config.toml
num_attention_heads = 10
head_dim = 64
vocab_size = 16384
norm_eps = 1e-06
attn_scale = 0.125
bias = "all"
max_grad_norm = 1.0
decay_shape = "linear"
max_steps = 13495
Each number is 200 + 20 x the weight over the matrix's rms, rounded and kept within 0 to 999. Layers, rows and columns count from 0.

# down: layer 2 MLP down (transposed), 2560x640, rms 0.0375, rows 1697-1716, columns 80-159
# up: layer 2 MLP up, 2560x640, rms 0.0418, rows 1698-1717, columns 80-159
down1697,207,214,227,212,206,181,196,165,195,197,215,216,218,210,175,198,208,213,179,181,196,204,168,211,191,210,150,200,202,191,205,223,180,200,196,222,165,203,167,196,218,159,180,199,205,199,192,214,197,210,224,179,191,219,198,191,208,193,199,189,143,170,204,195,220,261,200,183,181,226,190,168,210,201,179,191,197,215,183,206
up1698,181,192,186,190,221,199,211,216,202,224,195,232,170,223,224,221,180,188,210,173,194,189,230,209,207,214,216,217,230,204,208,199,202,194,192,186,199,199,192,187,204,222,226,203,206,199,190,206,201,205,199,169,179,220,206,188,216,216,213,159,187,204,207,210,206,195,213,179,182,204,214,184,227,211,182,230,208,160,190,192
down1698,201,222,226,196,224,198,173,158,176,203,175,245,151,200,220,242,205,202,184,118,204,203,188,208,181,222,232,188,176,186,208,196,210,247,174,189,205,183,236,169,223,221,257,203,214,205,204,202,179,201,200,203,165,211,205,186,210,178,166,204,198,201,164,214,197,206,185,209,192,190,252,189,154,200,174,212,203,198,227,209
up1699,192,201,178,218,201,207,105,199,223,214,210,223,126,197,210,225,220,200,216,177,213,199,229,212,219,189,222,183,220,193,211,225,217,193,147,235,232,172,191,208,216,208,184,215,225,227,199,196,212,224,209,195,222,204,194,208,199,186,180,187,188,213,201,212,192,200,182,208,223,174,198,180,245,213,187,177,204,232,193,184
down1699,201,165,179,218,196,220,195,186,212,175,214,221,171,168,217,172,215,230,184,162,171,178,214,208,214,208,213,169,199,190,198,212,187,201,166,361,214,218,238,201,218,218,215,177,210,213,200,234,206,193,198,206,196,210,244,204,188,214,179,219,197,187,198,184,189,192,220,219,195,194,226,204,172,178,227,207,190,229,225,175
up1700,178,221,211,209,190,192,165,195,227,200,196,223,180,197,243,205,196,203,208,168,203,180,205,218,195,223,195,184,192,200,186,197,183,201,194,195,191,223,207,190,231,232,220,204,221,212,204,241,219,196,192,185,202,216,170,210,173,188,192,186,197,183,208,220,212,210,169,217,186,208,241,212,215,186,183,176,188,197,217,194
down1700,208,200,207,218,191,230,202,244,190,237,181,187,189,186,205,210,226,200,200,235,212,196,181,159,195,208,197,168,233,219,212,197,213,220,197,209,224,184,199,188,231,178,196,190,202,248,186,182,224,207,223,188,193,210,223,178,198,213,205,193,261,206,184,195,183,188,229,204,201,183,210,180,196,206,195,158,204,201,203,230
up1701,185,238,222,210,198,188,189,197,207,212,217,206,187,176,222,245,207,190,233,181,191,204,201,200,230,220,186,182,223,190,198,161,206,207,191,202,207,213,170,191,227,250,236,203,185,225,186,208,209,180,173,173,210,183,198,201,192,197,199,146,234,175,226,201,185,209,196,179,201,212,206,224,224,199,171,173,251,213,217,197
down1701,195,203,198,213,226,160,177,224,189,158,162,188,150,223,165,231,158,177,202,197,193,180,208,191,217,241,182,220,194,193,162,151,200,179,210,174,190,192,116,241,170,222,227,186,233,171,250,163,233,215,213,199,159,198,199,207,224,179,158,224,193,198,219,214,216,245,228,237,219,134,210,186,230,241,206,208,171,218,236,235
up1702,209,226,189,197,189,186,221,215,228,194,211,213,183,142,210,208,220,202,216,184,219,214,216,211,192,192,194,196,213,204,192,209,192,184,140,204,209,226,175,206,220,176,204,207,213,200,197,191,228,218,177,199,189,213,211,194,206,168,190,192,201,225,220,178,204,215,155,210,210,180,182,191,193,206,197,169,227,241,198,184
down1702,211,203,177,190,208,200,191,190,212,177,198,218,222,183,189,194,180,199,206,134,210,190,194,191,202,177,206,190,205,226,196,201,175,199,198,186,197,211,214,208,206,201,204,210,228,197,228,193,209,216,175,187,209,189,222,236,210,190,206,213,192,216,193,185,179,178,192,188,187,213,192,178,220,206,213,222,195,221,208,206
up1703,195,184,218,184,207,224,187,179,205,240,220,206,236,190,193,221,181,227,223,185,189,179,199,212,182,234,209,212,158,217,211,178,205,186,209,234,184,210,183,219,186,192,193,225,185,194,200,198,232,189,167,208,207,225,198,220,195,218,188,171,204,209,198,182,195,220,179,204,246,245,199,197,196,202,200,181,219,184,209,198
down1703,201,199,196,212,197,172,207,218,191,176,205,234,169,169,190,222,193,196,165,162,176,237,198,199,214,196,227,195,203,215,176,203,195,222,205,192,183,210,195,184,191,231,202,202,219,200,216,207,201,183,209,242,196,198,195,226,211,198,179,197,215,194,202,196,203,218,187,217,193,184,204,240,215,184,207,200,191,171,156,197
up1704,237,204,216,169,187,196,189,200,203,205,229,216,195,142,213,235,191,180,170,195,192,247,204,212,213,168,208,194,210,188,174,176,242,208,171,218,194,169,190,209,184,189,188,207,206,203,223,217,201,212,215,167,203,232,202,198,217,207,174,213,206,166,236,178,173,172,207,200,204,194,236,271,174,178,166,191,189,180,200,182
down1704,178,182,196,181,191,220,228,184,199,187,208,206,212,183,209,217,188,166,172,173,210,194,205,220,234,117,165,190,203,198,185,175,213,231,187,226,223,176,198,178,211,216,196,234,193,196,215,224,222,210,177,180,192,189,192,225,214,188,181,181,223,193,188,192,197,171,194,229,208,217,225,211,160,189,185,196,169,177,223,196
up1705,235,197,202,218,203,216,212,177,201,233,200,174,184,167,227,220,193,192,232,204,179,193,191,189,190,192,179,182,203,211,179,166,213,182,176,218,183,226,246,197,210,200,175,200,194,216,221,179,242,178,232,190,187,186,179,171,205,163,200,199,246,212,189,219,160,197,205,170,200,221,195,214,200,207,172,173,233,183,220,170
down1705,204,229,180,210,183,189,192,214,205,184,201,183,202,249,208,163,230,182,182,173,196,167,180,189,187,192,211,195,195,173,171,223,230,200,194,172,193,221,176,220,197,174,244,189,213,203,212,216,198,201,246,194,208,212,204,163,209,189,196,211,183,205,237,193,221,157,218,229,184,194,204,200,191,193,169,248,204,179,225,198
up1706,186,182,203,213,209,181,205,230,200,191,179,184,200,195,147,155,234,197,198,167,208,201,201,215,182,261,147,221,171,146,241,167,235,160,220,225,230,133,204,182,211,214,244,186,235,190,220,237,167,204,241,236,213,190,142,221,176,164,189,150,191,210,191,152,221,205,203,159,176,183,192,163,219,207,211,185,193,224,270,236
down1706,174,233,216,158,234,254,189,189,219,231,182,205,180,174,244,212,220,199,219,187,221,206,217,196,181,214,210,202,133,195,227,196,242,193,228,227,182,234,240,161,189,219,208,186,200,191,237,160,174,173,162,200,222,204,195,227,201,168,206,203,195,202,172,186,113,229,197,175,181,176,159,133,197,184,219,183,232,204,200,209
up1707,193,172,208,236,203,236,146,206,193,206,217,217,190,172,194,207,209,163,193,186,203,233,231,208,240,185,187,182,218,199,238,216,193,236,170,193,215,161,173,207,182,199,192,171,265,205,180,196,249,187,205,165,231,193,186,191,205,232,196,164,164,219,240,181,187,192,219,189,201,165,193,162,217,237,192,199,235,203,172,205
down1707,207,134,205,205,197,206,186,214,198,212,202,213,208,176,196,245,216,157,207,191,202,194,223,201,197,208,215,178,182,183,181,235,175,259,198,249,216,198,174,189,218,231,188,223,256,210,202,214,190,187,209,187,200,220,184,222,169,219,144,188,223,197,209,172,192,223,203,214,189,170,230,188,242,159,236,185,166,250,199,198
up1708,197,217,231,177,237,191,206,178,202,204,192,209,174,167,196,231,191,190,199,172,193,191,201,199,191,191,198,197,194,187,204,195,205,198,172,222,206,181,197,179,234,210,212,194,217,229,207,196,219,182,195,190,193,209,193,183,176,200,175,168,233,198,186,206,219,199,194,173,179,187,201,208,212,217,204,190,183,193,220,191
down1708,161,162,181,216,180,228,246,244,169,187,180,200,203,218,178,176,205,222,207,206,222,195,215,205,237,160,205,174,197,198,207,182,163,205,222,187,182,165,201,225,176,214,189,198,189,181,204,193,183,190,185,175,210,226,231,202,204,225,181,207,190,165,256,218,207,177,209,169,205,201,170,185,212,228,197,191,206,209,215,237
up1709,187,158,190,201,182,185,179,215,188,168,209,188,202,223,185,187,200,195,201,180,184,218,218,189,174,224,197,214,221,177,242,215,195,202,184,217,247,175,199,190,204,269,233,184,190,189,201,251,193,201,211,263,195,170,155,218,154,180,204,174,183,168,165,194,181,186,209,198,216,167,172,227,219,166,184,224,236,160,201,220
down1709,225,200,209,180,191,200,198,204,217,172,198,226,198,207,203,190,170,176,176,215,206,196,160,172,207,217,175,191,197,170,152,214,196,170,187,207,214,232,206,195,215,199,196,185,173,228,207,202,222,177,217,165,212,181,214,163,190,219,221,210,200,235,174,193,184,209,204,181,217,179,198,177,185,187,200,175,223,235,210,211
up1710,184,197,191,193,212,205,197,192,205,193,228,229,214,155,182,219,204,195,187,185,174,213,205,229,216,145,190,198,220,179,198,164,152,206,203,229,238,191,208,169,213,237,213,227,221,214,179,210,220,206,215,209,198,192,205,183,190,216,173,211,222,169,200,191,195,209,205,214,199,188,233,229,187,224,184,214,228,223,187,175
down1710,209,214,216,190,239,155,194,187,183,230,202,219,182,218,187,201,205,240,204,185,213,234,221,211,191,228,243,186,178,209,193,204,154,203,201,209,162,211,196,218,220,217,183,212,217,203,228,211,181,193,162,178,194,226,211,211,213,218,194,220,182,206,195,188,202,196,232,202,227,177,152,205,211,204,203,177,201,222,226,200
up1711,182,218,230,191,191,187,211,180,189,217,184,210,182,199,233,216,251,194,189,206,202,183,195,225,227,211,180,224,215,203,219,196,176,225,190,203,239,190,202,189,200,208,183,224,205,186,184,220,214,188,211,197,215,179,204,204,187,223,210,179,190,198,163,218,216,215,199,240,190,214,185,211,199,191,176,194,198,184,224,227
down1711,234,177,198,204,217,177,203,211,197,205,149,195,194,194,188,217,199,167,189,183,199,216,183,223,214,179,178,183,188,187,209,221,202,203,224,192,194,206,217,207,194,208,239,202,205,209,168,186,207,206,195,181,178,214,211,220,207,168,186,175,217,212,184,185,216,182,186,217,214,206,174,227,206,179,222,182,176,196,188,205
up1712,184,209,222,213,211,190,192,186,198,206,191,216,187,186,205,213,217,189,223,161,187,199,213,211,208,200,181,195,197,178,200,187,184,214,187,214,204,208,193,159,208,189,220,221,218,202,188,211,190,197,193,187,196,214,169,188,185,212,177,187,218,196,201,205,194,202,187,197,194,196,214,223,232,221,181,187,196,192,198,186
down1712,216,197,192,207,202,193,187,183,185,196,188,198,179,208,209,196,185,196,201,205,208,209,202,215,205,214,224,200,206,202,191,196,199,204,196,201,220,195,196,187,205,221,196,197,201,212,201,200,192,203,199,197,193,211,195,195,215,193,202,195,203,208,200,197,200,218,211,215,215,193,205,198,206,209,205,195,214,216,188,197
up1713,169,211,199,168,216,166,216,187,204,193,181,225,200,212,186,195,204,218,220,178,188,208,213,184,215,172,217,228,192,173,242,185,202,193,194,174,192,191,196,222,220,212,212,188,233,198,192,228,201,208,194,211,171,198,211,204,183,199,168,202,229,194,194,197,201,188,222,204,164,159,187,219,199,232,192,221,186,180,204,207
down1713,215,221,208,203,212,200,157,189,212,210,215,226,171,219,229,221,194,190,219,177,157,194,206,212,198,193,162,187,222,205,190,184,200,202,168,207,206,189,204,166,172,218,200,172,217,207,199,191,188,176,183,198,189,232,216,201,227,215,202,198,226,182,196,228,198,218,211,161,185,212,224,236,209,227,183,207,185,196,206,190
up1714,172,217,249,169,250,173,178,201,214,239,211,247,195,187,192,179,206,215,175,191,151,235,210,215,191,158,140,201,240,191,189,158,197,228,199,220,207,220,153,198,183,228,192,176,229,188,224,221,212,167,169,159,185,221,178,181,168,235,206,207,220,201,170,203,214,218,199,182,180,228,179,256,174,174,159,186,191,216,187,201
down1714,173,222,216,161,215,209,201,207,181,254,187,197,208,177,215,185,208,212,179,183,183,205,183,212,199,175,192,186,196,222,209,201,191,199,196,224,203,199,191,179,208,200,206,197,222,210,202,222,249,218,193,192,184,256,205,210,187,210,186,229,158,225,185,187,203,232,189,193,191,203,156,212,177,195,222,208,174,195,208,221
up1715,189,226,221,211,219,240,172,202,213,177,200,220,192,186,187,181,209,203,184,190,206,215,202,207,174,212,184,205,210,190,195,157,220,189,195,225,198,169,183,159,203,198,232,192,218,220,165,199,208,196,183,206,207,224,193,208,206,161,216,249,200,168,158,224,211,168,199,201,177,212,222,193,187,197,186,200,195,185,199,188
down1715,197,209,206,198,225,200,208,231,209,195,206,190,228,209,189,196,179,191,210,168,188,223,204,182,207,190,185,202,193,197,216,217,204,245,229,204,207,229,208,207,178,185,181,195,209,199,199,170,177,210,180,187,196,215,191,188,182,210,196,209,203,187,214,194,219,192,168,206,189,211,193,200,201,195,193,200,217,198,209,205
up1716,212,216,227,196,217,192,202,181,205,247,186,208,189,198,178,203,199,182,212,172,210,189,233,204,196,197,194,216,195,180,188,206,214,186,163,223,197,210,183,185,222,250,206,228,223,207,208,206,190,194,211,206,202,187,177,193,190,220,205,178,190,181,184,218,198,176,205,199,211,211,211,201,244,189,180,199,191,177,196,215
down1716,203,202,167,177,184,181,194,201,206,195,182,223,199,153,219,220,231,203,207,151,190,204,186,195,204,200,207,170,206,200,192,161,179,187,183,225,209,184,214,192,193,183,272,203,215,231,154,196,201,180,200,221,188,222,235,212,177,208,195,181,198,181,226,172,240,209,194,181,205,235,205,180,183,183,192,218,205,179,195,180
up1717,223,186,187,222,215,232,146,190,191,223,192,229,158,197,200,205,202,177,178,193,168,252,214,240,200,180,204,196,229,200,202,163,197,205,187,236,210,224,182,194,179,227,205,211,206,205,150,216,198,216,200,196,209,209,204,233,191,166,198,140,218,230,195,190,181,188,210,209,180,222,252,179,202,220,178,219,204,219,192,202